Part of a small language model's weights: vocabulary 2048, untied embeddings.
Each number is 128 + 24 x the weight over the matrix's rms, rounded and kept within 0 to 255. Layers, rows and columns count from 0. Numbers have three digits each.

# layer 5 MLP up, 512x128, rms 0.12, rows 379-485, columns 0-63
133099137140099155172157095110153119156169165120158135109172130121152042141148105131113145130120141140138125135154127107120115095153119111151145132143121131078094108147109129129112093138122127
119132143129146133162105152119130180104142082121134113156067103154086140113103107143147136138114135131146163138119144121130116141172167081169102114155102142140107147096108106124136123094110136
148133139143131129126173168126135097150157092132136130126131114116139106190075144111152114126066081167123096103099145104104148117140098097096113116134123122138131068117142119091076174137147123
117168113122140211120120138116110146094139124082157144118135161117143150155164104118106109120115151131127100087136111142146160140162112086147112143139145139170138067156162155128142146140107115
143165179149103123121079106134126115073117146120167086121123153138156155145134110121123125158141093119144109142126152090118153085104146130156109119139186145131198144115122118160102137151166173
105098104119129134152119107129111149157160129111105166150119123186118134180137104098146098107158092150100132102133129111117149129180127144130108142159165101134111132163078093128151117121089109
140129109114140134146083136132163141146123149103122139132134132115071111164143137158188126133126091092098114090134113136128127182118144153140149137136143104139150075113123152080133151115132129
129176146110093162139140145116088161117155145143145146103132165127119112155173158118109114087168131117085174158148135084099127111153088115135122143120114092139170120142076122126099126089158161
159147109132158128135081156117130102079160129142127103146133159121129129145140101105130143134135119133151112123101139149152122120123186099121132141105141148083139137124094106116156169111152122
127103121118160166167125154169127140164093110116132136107121110119109161117115165109142093144095103123156132136145176147135091125150120122124116153141131122123123110109166088139080128163147167
171096160131158146175128133136095169093098098078160122063148075106153118095154105143149155104095153125142133126154097162157084125110099168096119103150126075119140127127147134149121146143125167
131171145071144092099134152121140140070152116092126150148134137136122117107147120127143096152130144092098109128106149118187128133104126120130145119105149139142148100145128095140123139115124102
102156159092141096126147156158130102153123127103122140119141182115104127121150139125101130131129141126143136155150128165145116137109168153137138155123111131139143137176120107136117105144128154
162154109091117144137099122129121125146139153125138131095138106130124123153109135113124112152116151107139176096120083130131137183138152127143124140157073061152133115108129134154143149114150142
152105108134095111136126138145150124100103160184129109150159112124156091089122125140183144127130122126162152113062095158110096143091084114153164134148150128110134112120145134164093129145154115
130129137140150135093149138127110125114103139146133132129123102138153143154142167114129100094121114119151155127115123171113183134118101090139101152099163162112115121110162082151105135121080174
168154133181185117134101145088143130100162109127126104138128103110159134155149164123079108099122089129131109116113090112156140126154135138113159147133110133151150111194096112110108138104079166
134139088160121131117138080120118119180151091086121154134144126121128127127166121136170093150150147141133136145093110134075136134154083145101121126095104131190121124172061092115098120104125105
095138142139118111134143159154134105115150096151171136136127159150101157099165134124148147121144139148101111115120126098133154165129107115135158131150118106080165126148152167085145104117118117
149134102146146095117141158127157138149162130130138135118147140108142177119152127119127114084144159137151161134182154113098092103108102099155130130106146109125134126121126110110154142119134139
128147082125163147151131130103113190148144169142101125093164107128157142156141145122169144133179098137110139144085088104112079123138149132109135150178099097115154088143129134126168106067118114
100104119121131094086118105189127133104126138132144130108141127127111108136135112179155127132125156119116123136122114115112120105138146131138095130077122065142109147167137129092121155125127125
093097157154123155150095129099108177092140115112103102177130105095154108093148133143095150115129169148131127106123129132148157150115112151100125132092150124072162118144166133146142064132117101
114094143130134140131124135141160120073174144111153106149105138134111145109137210123150098156130172160110145145121142169095127125130157135097104116132170129130134088152145092125091105142122124
116119121135137157099178097122140135161139136126107121145133177130119121148150130095122145154143110122105143108134090104154106110145119092179119142113103124137121117159155104141110118101150120
112125131114131142132111131114072138138161137124178204174123075120153150132101158094135129166172106116119073111141122152148119158110140126123103121124113125152115099155093130136144101129125101
130100132128138155160100164120142152155118104143167093128148128110147137103147125110119147109119133153139106106112115115148133115182106125130108159117145151124168113149140118086091097120153169
107123127118125127074096070123091140106160126153173146165109091174158144090126154128154139142102125068137112113107100138144152172161099096123124096116143126126134131117132148088150153127164156
127112155136121123121139137119142148135104172123094114163134123158163065079134129098074156135082152095123108123138122101126116171146131143116115131156138177139133161106157119147163125081127143
134158123118119127193142129159116124127131134108101142129151137120119123148139154125129131123114110157152122124102094135142142084105116145102120132134109176158101132146134111085115132106128144
117115130138134143159140151097134185102149135152131122134128134143142105125139161165116099109148108137108101168157162122125135133127105121131099110137156098136096139091104148124152167085114118
142126114115116134106119143141141125139147125143154126088093099126164106103213101104147159129095109089108104137176136179142098109117144113149159109139103139131159148178137144121098149112162167
124079113146126100134114131134125138134153132120115104133116132163178133200104086083122090179117154119117093132086136105152119131116082114113109097086163103121150117102131150150116112120176127
163144086094106134144159179174153157122128128136109122144103138116134146112087125122144138112116102090115099117126131160148111099144113107139116116117096115103142096117155117113122132130113129
118134156164123157098151166096097142153107138163154114111131147121110091085131104087122111208101126114120103112125119101142070149111120149106125109167157129088180141113170179116096148161105148
107125101122110140135136147121110115098137157148168153104107132124098155116134155101123149099117112123142108143110133138125097120132088122162150136117102112114140098160109114136110181193144112
159147108103156122114150135113165108167166119181128142119076137155142112178173120112101133106145122138098090116113148148137153133123157135156077127148077118145136120122114100134109121142136202
167160147106082140122135135144128106099145115110145138149111111111167119150130163104137114116120100150114119101111134134137130161114168125169099126140170140125171178150124126105137139144127110
119133139160083147160119177115120150146108134111124125157141123116153184128126117116111121098104149136134099110060153157104133118123119104189133151101151098121139135124127140125114117105134093
101100142154099129138115118133099078111129077135148110134075097175152134139152135114138138115132175115079153119114095129118163132151164104109081117135184083137077141140108115118120132119146092
101144110136090126163115133140099088143137112129134138095077119081170182152117140134108116100109149130125107145151139148102141132127125104163149098087163172127128126117097096127152134138118116
106143119148132127113116148132116137112157087148138087116110090130110118157152088127131140127176111158140126155130087140108107166092117134139156094110107089134124146079119111099159137099150159
154137125148178119113121169133138059124133122164060108146117063123127145137129186103125138162068157100152117092161142169089131093097118162152185131157133117095163127135097114129127131115140172
145144136119112104120128152105128101133192158155149143127125102131120091114125131058112127127116122099112101166128166167156133120157076169160147143131149089078125122126107114134119111163142137
136093128080123120152130158073106145146108207072130194127132106123112111113129133131126164113132162156137126130109131130140100168120135128125138100118125130138127149122156160131119137147129088
109152113118122125157090124128131149108108130151164104126163082148105142113109126134087137165153136087114103153142129143125140158121088130180110184108122132137128105109122126083140158172152140
108136141136135088147102180123114097113167130057150110128109177088099086169142146131131138117103119151109144137145112119144119101112121120127120080159101150117209141124114081138098107131144124
132144121113098168113126137132125116076139106154108125117133118127173150137145143120134087104117115123111151125117100148144148125151092112112075183145158095114161112146103120154141121134121165
143126129118129101173144130133148139138134098077139143140120118163135142137102135091121154168153111117123170173148113077110100156116142112133119098072162091151150148114106131119140134128127161
156158152103123102134125087146123129121092124119128130119131138200140146099130154116120100179155156114135121132182128126131135128157118128105161077084092154123116166172084166112143172133134137
112118160111102155126121128130160083155128129134159081086113119167088132127116127132073106149188085108130143138116114169137098142130084148162119135140169149169146113110123139085079122111169137
115123146087143168099169136142086125122127101140150148131092123125091122123141154089097144145127140125132118132098111120105128115120175122153143107132085110145122151078097165138147127132147071
121146099141141102158145128168140119174158087164089144121148110134084156156107125086130173134100163110149096169133100128145148119116109124156146132151150113131173101109155121141150127125113150
162109092137099121132115139169158151136128136115172197114145091152120128136094167102129106112088129176113038125146128113086103126128128113118154124142131123122167113103103136098133150114143102
110086138135154115105142127104151110146151130145134117114151127143129151138167161073137124159123128157153167137146122098153140086103065123149170148148141118141135175114100135130086128116135099
132179117127126169080108132131115141118121126104165148130123114124116122133135123109136140138141141127165152139118143092172125152076164149167120106135089083136122163097136082124136106130162132
088147110109126120155115109124118150144121088136138108142109115141074136115154133088120092126146157107126103148130068128143125117128108110158108097094130133103178120151133109107150154149123150
155135111117131097091116146102154140106137169125126117124131100128143122074104084125135112108151156122137151084118119161150122152135161095136112108147109135165124145078107119099133112148146123
149158148131157135090148144144176105181140137153156129152075112141123122155131127142102124137141155139132126100131112147146120152120138118109148136107173103163164112137157109168150111121103107
110135120148098126115146165132130128131116139144129123139148137101093114134129095126117136151166168112160108106131122138102139153168126103178076131107151142117102082151118142107135123117105125
113098103095114110103132122112141096132155117139119131138149165114104131171159074114120125113162151147162155124135116173135109168120101089101112112128126102134152164158162134113106152153101157
124151158084151116087115115171110136135110106142115195149109104105110106129089167116147115126130143123130101120104139081106149168131093167135141173079126136106174110123124100166127172120167112
158123130136169156142120125133155153129153141128149115065129124163120109107124111152121094132134102096135141112177117113130133094131157059193129084173158146112113136149139106122138146154131176
143134089158143162109145179112136098146150103123160128125149118118153146142088109120122111144085193111141109111153118110149105151102091143113138154179148110104125092144130130081124107134151130
082127105141158111120115158169081180091141114168108170098108062173102128104129142152109159105108142123185112120153142136114078183119118186108132182106131132168123144132086142123134142176132111
155145085153146125124122107126149164146134154150101159144115139129115105137130130105115154090091125073114128131059159121133147175110103097121154138133142129146160134107140136153092146106148170
119154161118155090089121169163129157103123149140104105112116142108098156125098140097111098112145147136172140139133073090152092136146124130132164168152162087131126108146153166107147128171157157
091071129129153117156140107145140150122124144127144113170117157133129119112134129120117121119131091117107115125159142138156136136113102118137119135113193095161099088148120139143134127146177090
114130136150139143078157120139085115146186113155131183155114111161124136135155106084112144136131165138126119143144110093102127123114172087149151107187125110130089128105125141110120125114100159
142113086159116148135096160075141160157140104117160126098122142141132134141120099127114143098138130154138139114123145145151089132134074058157134136116170098134143119165096113099106120142155128
104178139120163133109154147132131122140165130124156122140167101103130158129106134141134091138122143091110142157094103140132139150091110176154159127104126102155117072128111129139113136113126103
144118119117160162150168169107119119094089137130128145138141128091118105123120113129131142184114148127133133118109124134117157135068104100169148106168167144130126172118125143161178096126109135
128121162110137096115130150083133117126096174120179113123121125114132123125151152101145130152090163144126134113078142148139141110161097165178114146171126129101115114091135135125127116150130139
153115119145094129152105134116088127067064100109117160131109158117132152107122147117134129085155189137145137122100137142138087111113148151117142133133146161093086102102089158117111158111138160
104153123184143122160130113155185114151113106093149128091140152155110085123106141074132127164113123098111129152129123169131116106162125175108121102134106121151143093096114116155138167129122160
120176148145126116130134093114104187140095100088163140109125113153149163099107126105145130124158122120139130120152106104089106136108109143143158104090133116090165136140119158129152150117168120
180158087156078176120101179142110137105123093091116140097165129156162175162144146166138070180093117132099116091109097121137102158158111150148124127115092116153117142095094084146114143142131099
106158120173116146149130110121184151120091139144130127123106099133097158114122153112164140104145156147156136166140112117120134080106124091149121143113133074086152107103174143150148139116136129
131105091067141132095113131098146184151126142137115122073091139158118167167113129139133169148157164118086103080193151138128125106118150123150152144087133155132135127088140144076131143101097137
162130105134146155146162147129147107158112101102124114147148129161135111140143147100127078152169095158137155116130133116138078111124158156121128118162098125159127115149132111175160083142104115
120132133143139120118118152145158072174186145143159113160157111126103105103168148117139112128170078145113100107132143122082114180110136132145119116132124110123117155131156134102112114156204135
149136155110103163108162097135099175121137134104113125172159111118128105146129128174128092144094160115152130177145121084107088144086091104112131135147166116125148108132144107126080159121108119
157108119177130100128103132155125127177082152130143101159133106138163113110109145103097108139119168144176084138118132159065107105109135089167125118138157171113136117120159160130138149119096114
146119083134163146126151178140129113108142133173098089159091141101167129134135136124151096110090111117097138123143126138131094128184145127154149072121155118142143132133074116133133110146146146
119101154151114139141121124114120156125123152124124124139124135119096097159096154154092087182193134095168075140128109149150091113080115151135169168126160069131098119117146114123119134093161096
142149085109090101117084149130129150128109096160113123156104176122124161139123170136136133096132149120107152126130127144136116118148120130168145108160137128159139134126114125176137136071133128
120136076116171126110125106124176158117152117124138104098143147100140125127125075104122108130178117118142154116163100157167095143118124143161122141140105110100148137137123130137157151134127147
135072110126110128131143137124119155132104142144125088108093147100131098139156193163130156176102109079093116103080105129145066098165149150161125123165185098162160117130108128131130071111155118
115124090116110133161091162113116100092137102068116120146117162141077068104133113153099103137118115138103148108144138147138108182185182147128142123150188142163133124114107110093160117138159164
143083125121133098149130124147091172117066132161110135172123159131109104093091114138129131155127151148130104100074110095115134162134158161128129111127148127157162149113138153146122139126153163
129159102137111089119132113111159127110162126128167101136116099139128079135122129107107063104159124121125131159147120158156125094144125161125106127105191135153179118122111114138139145114113108
166138130138120115167061103121100112131142153133082144113105136096146148139137146135144187105136161130093146079111121116135131116141124141069120138141147175119143112126113118102088093117173154
124103160091139184154135146146117154148098109121115135088148140139110107141107140120137157093150138104145133113100111141126121155134106138153148094121132068136118154117110123069108135146147112
140155122132100139173132129104142148171143144154142154123135115152127110132096119166149142134115150111126133111160090162144114136128137113189107132135133150148115100152139136138109119116107125
164159159097105125135100140125126168137144133116127149098175138096148116105108160136092110132140095132121113140115149117118132145150136095105133141143157105109165116165152156147120112129118105
152157138140175128134145165125113178115158149184116123138136159106123134150167095112116136167098115141097113097101142132123158116109150127129150111127145113150135078169110106160110166147164134
124131097129130102144090084150113132106187127125138161071133140140140133148118128141137140091159109106143140133140135138108111158169091104116144155166148102120152071129088102142086155165123146
114160149114118097135093139118091154095152100117139100108140147167111131133154106095148136173151150117055119095148116169091143084134088161124112139094137135122125121129112159122131148117150129
155141132117093117092116162129144122089126126146110118130136127162133136148125141144130119114130146124125119074121147141144131102146143140121154077125162137087150137137097161122144113109161162
157113129146112113152131116157080162104145089053114120116119142137167135144117118122153130114126168135113126085108148143091102153108134118114161129138143106154131118150173115093124136170099139
083129120101160138115122146112081134179110122090125139128115125101125094080167149110100098148126126117136146134139147121153156136115115141129105099138125106129126128098155205103146142111152148
139175090103156074147119170165147109112132119153172158102121115086055124161128132096150177130124143111118136128134117164125162104139092120097113124112122116126179151083099084142113167098129125
131106112121118168121130137164163143084137126133140145126107131103134124137146102107195119146104149123174126130118120076112153115121109127154149099134144127091161068145110127120167125135177170
138103119126104150140094118156101152108135112139119168138124111147107126092097095128146139149130156108148133105122167107128167115143094163160145104172117087150151153112164137113103085077084152
155082132102132155127158139161099120123156066138130091142124126128112176140164107128126125121117110122084111112126109141091165179126117098110132120153123164154192130135154137111138152134133133
125103145150101108089131117123105108131137134099147123147149123157153139116127153095110170111089116119133135080164094115110133126126109150156161164133136140112128142092098138133104148141096141
144154137107127144086085097100088123149171116118111126124121137132131148131172106120157091134098124113149125159111144127124143105149109106133132095123164169135120130146171127138106147155127125
# layer 5 MLP down (transposed), 512x128, rms 0.0333, rows 379-485, columns 0-63
124126095108067107131120136126137123136115081184109104114147166136091136107102148127134119118115151142144130150157102164138116123116154128149103101130095122145091121100117122109147117099181146
111116110132133135093131155089113141117138143113131134122152119116082094124184169111152119138116112103134142110150089139143165098124121168079169140112153107137144089154124169117157143153151104
137142138160170119152125102131092110107148141162139099133182121112145089139174198088106112142083161137134127112125182110106130136107105122135118106068118147115105102142193151133105123132146107
140099124162114133077107141152131146134144087144089111151109097097086113088082155132088161139129121108142170155141146108127113130087130143132112144089130101121152173133101138116127109121119155
098140086120162117182113085156112170105162118150167095178111117095127124166108116144161125127119087130117133139138167147084138110147133124113111122131124114091106130150123134102134164121145182
109133102136165166098145134183099132151122143115134132105120140118096081126143117162129107159114156112110139098104106140108121128148121129124160130079135103117105137085123144120116121137104134
089114099155170102122143137148139072153076088115093139103155089118120145141109128142124109122101157167101181161106109143121114138119126119136094083116158145146099147095108091105134121147159117
155126110161169094193107119146132087116170139129108170141108094090144163143144107150104135162117134129102169110118151121141123150145076167111087127119143136097088123172137155078093075158094084
169127125112122121152126145124119183155132141165102082092080125091149157119109106120143106061103123155157140160097142137150148195133130118062129137113138142169101125124104104099118119158086123
110143147122077112125150111117109144133164080091144148126099135129167122110153150180142104113123140084090122150166095103134121135160118168114156137153172108116119146105120131100134137126104122
132127149088194144238146156128077149114154095139106120174081146192113174119166137075130146171090084126087130165168138109147096140140122108110149111141120092102074185139155171101137105125080142
135101176155144109138168081098158126164186122143128118160130088146165173145115128115126132114144115113127130121174141119119142106142127103139113121152110144102119101148139142127113167102115125
111122107122057198128113129095092128121115121157147107144130065118163152133092094139106097151135109151131114121125117137130132123127093101143129126115143123144124095063157148115157154116124063
093111155128111098127111137153111101149102134097143115118089142124154120147171132162132105111133093094109115156132159165167100116094127144115090114155149108118109144148128102095105139135097138
092145148141127120103125103120100085141145138113105123150121160108161157136142154155146100125119133101131164145131158116143132109132116116116131132084121128105144155120144110111140144133099136
155107156167118121134101111128127120140152159141107101138116139119127118099156140130149106117141212131140184127139106094119095106160128158114133132139124130116123138118095121173153152173087125
143104085112163111067144152147138140168123133166104144126129137122107163088101153112098125090143105112156135139117108105098129118102118126126058112121117132119127159118132122132158133133069138
077135118128107126103107130122101118167097077106086107129101107165146124183106147140143147141170085097145117072105132109136154150159148142154147140139124152090177186141118094107117133138165139
141124121116113141128099124109099114150098090123115157149104142142110117173087106134123128119117146103163131133148129141125121104098135131097158111123126131164108146153143121101116108121129127
130140188149062094084132138125142132090176114136139078135074150130131117111112129111121113156092108110119128161104135115121152099142135121092151108159132122121147134121147129164130151144138145
116149164148099123157098101167131141121163121165096112139135149142117093139107129088136115123111121129139097142115143073147169130178160126147102136128149110140131158057137128121135176135153135
118134147100144129109125152069110145142123104131086105103137149155166158135077155076111132120114140104111105150125123134124124125180139122128153111143169154106133119135095126146119107121153140
148145096152087135089119099094140114135153086110159175140143136145113168174176116136112119138136107115124093153137172148106123110176171146122122130157124097130131107160097080141111140127138180
163162103096067107111097141166137102113142136107118131169177114121139120099149108150114165138159081092120106096163114134129109135145155108149095119173116129136136155128145092134169133122142102
123098141114143111062108115156144135079147131097109147129133147120170161108114110140126111116080153111132125128108073143154129142129144142123158081154103136113123090137125134166134134135148113
142131142087159081105113172158134134123113118121158088089136117091108130082141130111164128115111146127098142122145124135132127138127083086125151149133122174134162071093098176174110109116122133
161115120110163137166167095108108116165126129131155125125101117135128136118140111132126095111133128149138119152120120099095105098151101105125102115128141165093122120186141115162162136145150127
099137088113100158146113172128106148118131175106119159082137166114147114158116211090091136126128134098113128146149128153099129136145145130101141144139113112141105101168130123165118116126105091
112213109096162108075167127125180158135107141102130140125120128100151133133124146106122174110126157148110125129072123098192160119131140125136117155116168092183146165117121103147123119110131122
136129145121197096114142174143127101119133146120094154120122117132130126148083103181080148111114137115142132124097133129091145109159165144122123104149053070121134119128139133182129143137168078
167106131136123160144161130137117105136134144051100130147134152128167116151081159122123134137158138111144121112153127093131156131102149165128129129082099151086127133160173091122137113134140128
105140141162102155181091145101134143081142122140140133149137172140066107119132117112100125092117167139104117140107110159110147146153160063137096099134130135143103113098113142092127102138170081
170156097103132126126112124183137110155126162126102133108173160079093140125123151152155133133124126137139151106167133165132085121105143092140145115161060165127122137153111105084101111152108140
076157098176129102094130128124155114119181120128137095130136099168163078121169133158142139148137139147148149109148095137081150126083110161087162142104167105176124137124163121112167069104110122
132146115163145146159156098137131119115140122122124096089166099132132108107168142096145122123146125160066177119168093110169218133112127125170158088135152113152091098107130090091170147122129094
112146113113150182132143120123108142164148184123147081181107114125184112088153144117129131116113128126160095159171171144152134153097084131113084120145133115113113168124142151167134137104080116
129122170167141145166112090125147126139138104163156138117107162164121133112158052115120163169121102107152122105105130132115117114141123145123118154109125141124105102160141109131104138145129109
127109119131126148105132115117100138122117151125081145130152157154117125161132116062116124151098180115131138161102121140158168119119124143121155114146090132148148101099131130126149102149178141
089086168154088163131161130106130112132171145115120111132109144131122125124198104148104152126102114105137150151124130141164129096193152124123129160127085085129126113125106104118097113107150125
118102150176143107102129114142156120084112152109115109096154122126116132103139085136169138110117132127128125097151103109124114133143125119136096102123129115120168126183162129155161159175094137
141135145141148101201115096113118163125114153140132129098111094143129102116095165083164107118140106113112155101137144083142122102124164103122114182138173092113125114136117154139159162131115168
156129166164149128137143110100104126186133120146166159091144122129111108122136108147118102078163121135123093147120155127116115146172125137157124132111148098189133113142114106130159096124163112
146168091149154122140142130168167068157110102160088112119096077106100141189110143154157106180123107134167142128136125194139179085138130148113131126169114118102098107149126111109136095116075142
124140083140156113166150102156104155115086111167106144137129127152137118122139106154107080127170132154159147129087111140133096182108132119135171167091105170150124134101160128089179116109060143
094146141105166114144133125148137103160126132165109169150128152128127160127147154106148132130149130142095153133149116141123172077123096148115129159172171148081104092106115141110138129142144145
132081176112145110119122083151176111124135172137101135102119149129212145174139141092088152118147097143159124157175161131080101110119100133130121143144123187145133158116116122126108109104130117
061145126156095156150161119133162170118130106170167141108118093137151127122149135114148137105140120133121092143090173147151170139147103146141093120122118094137098117121125131109159164113117164
103115131106113136098119120121186144128116094149122093104084139116132076145125091131137170147141128154125095091146129135133109135113117149140133120134127157159139163131129137146129100135117147
141088112083102073159087140106133185088124087149143129165132143133115114131112103130159111188100153093118132185119135159067116140120129090160077138170155102156134156118098134142110147103156107
107140124146180147090128107153131141167143163140133094128107132151079130101127110104110130164106199145091177157120079156122127149103137089135137111101143134112148103082161127139168150109137139
142158092151118146122121192163169088159172160122114144074109147114148107130174113146141127125098175152112090116154119120108159124103156111106103151149138113162056115132081115140149143133099100
104111145198135085117119137140190123117157117130131143115111122098159099135123133176164125098094088124121157118177120109170167094176070128113105125101148133121098133116101083084157135087161133
160119141160118168099076129141107127157103131116111158116108132104114129124126127157159145126122128105157078139155112111163149134115119133077169124132118111080170136177113109161100110146136153
150113167142133150108126128061126126115101164113092085131161117108136141128134111147136145118137119172131125148105164106108131124112130110114103155120133142104147124123117153118101104175129069
134120120120125116106131105156121124121131129118115135096153116152151076134111098126096117166135170150133113126115092176129117140132099130093124126177169101069170102145137100102165161125117144
130139114135133165111175100103110104162136114098092089081106158096124132123138158147114129123130135106128158081138117120097105133121123107120108128127174106084111140122126107154126089157137121
149115142188123148125131155131179107117127171099152108182119122147145099128094097188093172158122115110134174152124137114144143115138138097148100122156095103139094122137120142174142126122115093
122101137130134130122099078145110155138108145145130131097110129120129083169118113111128128130076152114139107120111121116094152124134140127160118170148126109087150150129138159165134161091128166
119135089133107168192084168085141132151168160150121120164147144132119090116120125085121148170128161069121122105110084106132137099119121182120169144119088080156163160141085134150091155120132143
103146159138060124098140138133165085117145093123145130106104116153137135120139138159148087131104141129091092149091131118137098126109148107100157148106108116169112147129116161150107131154167098
148181185109123162105117150100096130090112127117157113146144116080183178084139138128115142122126144120118112135124145116157127090156166127122167138153112122129136143119134105141125125150095125
173143111139138082122112149185109129091127136134112139112135114151172138099093102124113105085090113105190164160156120149118158148099137114137093115120092141138115142125130161105145173085096124
124099140124105114132169135132122129128110160117147186119166141089105123070128139110131120192110136104128130129149139134129152145159154182093113139111125162108103138124067102102101104101117131
111116151104117115128119103134097086130106117131137135124105142149125162174101068113151165127163149092095118151079120164161146142146110148157115147109107125142115093109137124104139123121124137
065120134147118124142152156143089098116151125097132120135123157117130136102189132188082110112113150120101131128187087104139154081153161116119107124160125132121104083113162134147098075137175123
119118129141076115113110175153113104182115158116128097085143148104120138121166106136120109125144149120106138087137140142122126106123136130118146166124146104067115139130075152149138115123072126
106132149102081143135111138142097116143091103135160167106101114130143117137111093133117110120130079099083123138115142168116140142098149167119144140111102140099127148122073108101113134109118168
124151101091140118142090126113143107140160145109096122142122162103147148133128100118171123114136118120161145174158137103135098131115138151137116139102125140138106127145109130117142108126199154
147073106126154152120123134122151101121137156065137123107090115116131113146144143145109104095122148144104137115074145124121122131143126125164148149105172087161101134132126171119119171094122144
108137154095092121132147107144127117098122159121142133107126100130115124103117152130076125136096123135130155172155126130123204127111154145140090135130128098148120143123134131130124191150139159
123058081118130089153145094142127136113130136120168139123097136139162133140149106150114121100105158110128121102160128154106131130174156107135117125144111128119133127104154094117107159138119131
123120152155134082088135104141097130130176111113129117152129132134158098104106141125169127110132107117133124132153113122114082153130157115119116136111115103126136162112159119102136160143158150
145128080115124147117110130131145131145158116106112143119121132108116149141115147174128147125162148117107107132179106108138117130114128107130081129102131105153158111149147099114102136112123129
119113143143168137127126135059136117077123141129114098162125162127154127134148149134080163145129094120085129123118094114122158080100166164166118147139130110113130142131132126119130109126099101
106127130157123110134172142101115126120114152134163115137124139112139156140117140144112103134108105131138102093098099085134146107115143112165069152142141134104096106160159110079109114129074112
128111123145110125160120151140150119106108130128124132132138130130106105150073093101162121134116111127139127115146112126127152132173110129147133126101150181144103112134136074144131145147128105
149180170122117129141148108136121109157211113138118150138133136119119107125137124120107127081093165186157117144135163110126151070111115110118097110167079139113133119097122117102162122135104150
115089097154115153115135146171088117155126101139141162110143114107116114078099091149164121082131147120122173128135101132129111122128142132067138098112115134083123165115156150141194136122189111
109128173107155144065141145093131152130107163148119142081138132119097150132119171110104101134085095124118112092157174092128154099161142108121112094149147132119149115148144161092126128119042103
117165104084120053111133170175117124144125147143136117145150126101128138129144142104108117133138158113161151115155132156147139164176132156128162138107107133103128104094100141129178170103125128
127129145141177139152132115109098186150104134105144099120149165121174142103086108125106120083127133143136131129172117115081082177089155082098137115086112115112130096122169150083150116074112131
135151138141096114205134088081094136126172119102171123132119144159147106116152134186097133068141138085109126112161137150112163139115145116127129085143092161156109170122067171092080139109146113
158128146088132132194138118119159121145078112115103102145134131143149113108152122140125105107094132126105137132129105097153124092102143124151145144157145089118105152139125111112142136156148111
136110123149121152159082147107120070111130127152130155111133168148122100148092104160090113091162127100165143135122169164091155115140133155144089149124138132151137094141089162174085101111146118
157121136149145140250105085125126150094182169142132141163107111142162089146071141145161119128139160097114144137147115120144101125066100127087093176089094075135136179138109173096088124066156084
107100120123094144123158138114116138131169173092078082158115138181112142146131122097085115116123142129162112119144121123153117103101140152133144098121123122165108124094145138103137138120158127
126135154120153132113176130154129138142103108115125106114090089135109161179147153097151150126137146114093118126087117096109136126140104146108127119137176151160131142121130075125130138122130114
113123065122095130149128144174182108156121130150144128159147118099148094109108133126143112117150107098163132155112171149143101084124119157108129116120085108135100172149100141116151112112130131
088144100119149123203132129115112157121181148129150131120108172073102115114118083117081164102098112084112163144198108169130140102134117191123099112093152110091143125123139124186130192077130133
104129103123158153121165142122154121124155137174176119189110101085126128143109156080136122165122094102115123132129150092114129115106108113134134167155173077132156166108126142099120141117082146
118150147152122104144119101136123087130143096111150156128094148140137157157121133129122146093126125145135130103121125137126093109140122093114123157124103128122143109113135124141091096135174132
160104142106112126137175140100133081127127146150138110163124176111118121096147045122137119159092189071113139120122125179116098106130140140139112096148132103133126148143140130171096164133148088
092137123097141139149128107106114120170140122125103141158093135106146162180131144142154125121129126139133122139162164076153162136159155108107089113183108186086117139088106104121132109087144121
137127125176075141220092117099111087103116144094109134108137158135177138132128173159099132125113107157113135129131134153112137131128181101105128067103143143134160137180115120116108096119131132
099132065153199122152146123096152118136081126121125092128112126134087145086168164119155147130134143146122130129095114127148117086074125138123116174177100127125145145137154127111130128119176141
106141137101187079154127136103147127110121118133133148132128155142148115142149114120114110157167135097111092155105111178141160147179155142099187141134116164135169105136130155112125120146153139
103148153137143111151139144124121074115138138117146095094151085135152134166126166114109148107120084127112144125168080125129133077116134129130136179176101167157098147081121134095160133111096106
140167153097095186125109167130134164118158130085101140117145091140135155096143186174136139131167078129121125093122145076144093178130101100112106125142125128104103108119101132146160168127138155
124146126128088150097111136097116142098094083166161147149160147131116096165112123153152121127116088141115090171106129131133119126125150116092141123138140111145148153133125100117134108093116095
138150126081188119184138125130151095134132125131144117122092124147101108171156164073115137130139123150115140167141090125103108118129138150098112108128118149112120083166126147126120135105169125
132146116091157119192116092164165102145153151128116095089141125116155125153133120171112161116135155106085113115135148170100120115169119149146098178157144140143142098150128080102135097150130128
145124141160159111163131110136119121126087102145136148200079114131149117091117121126113138089145153170172126147092140142120093117102116137133139157129126119079146160117114113097109124138140148
147167155116141111159148069129133107100102100121147127110198114132086140170102153120120071163087106123155171147135137135080129109120097095113109143110127107123174094147109135110148139172116135
199140127145144146126101128097114141117164102107132105189097150096147123105154127100095151102131095140121098116103117158115175113185153106138102133122107123140085117142151115154147131094145133
140152146157108117164114101111106113139122111165133162099149143114150122124149157151127082155128164119136123111141093101121143158134126114095143121147135113141152149136117081130136118103149082
120119120181092175098095127126152084126192150112118129117142087133105112132148109168101131126126102139128143155126123174095087144077159117183119125162120108109170103141137107135161129163062108
134125111090130143125117143118144180144108095124117160164101104112142110132120113165154118144120143139131118121136113126136164168087130111106110136117122105127133146144136146131106122126143119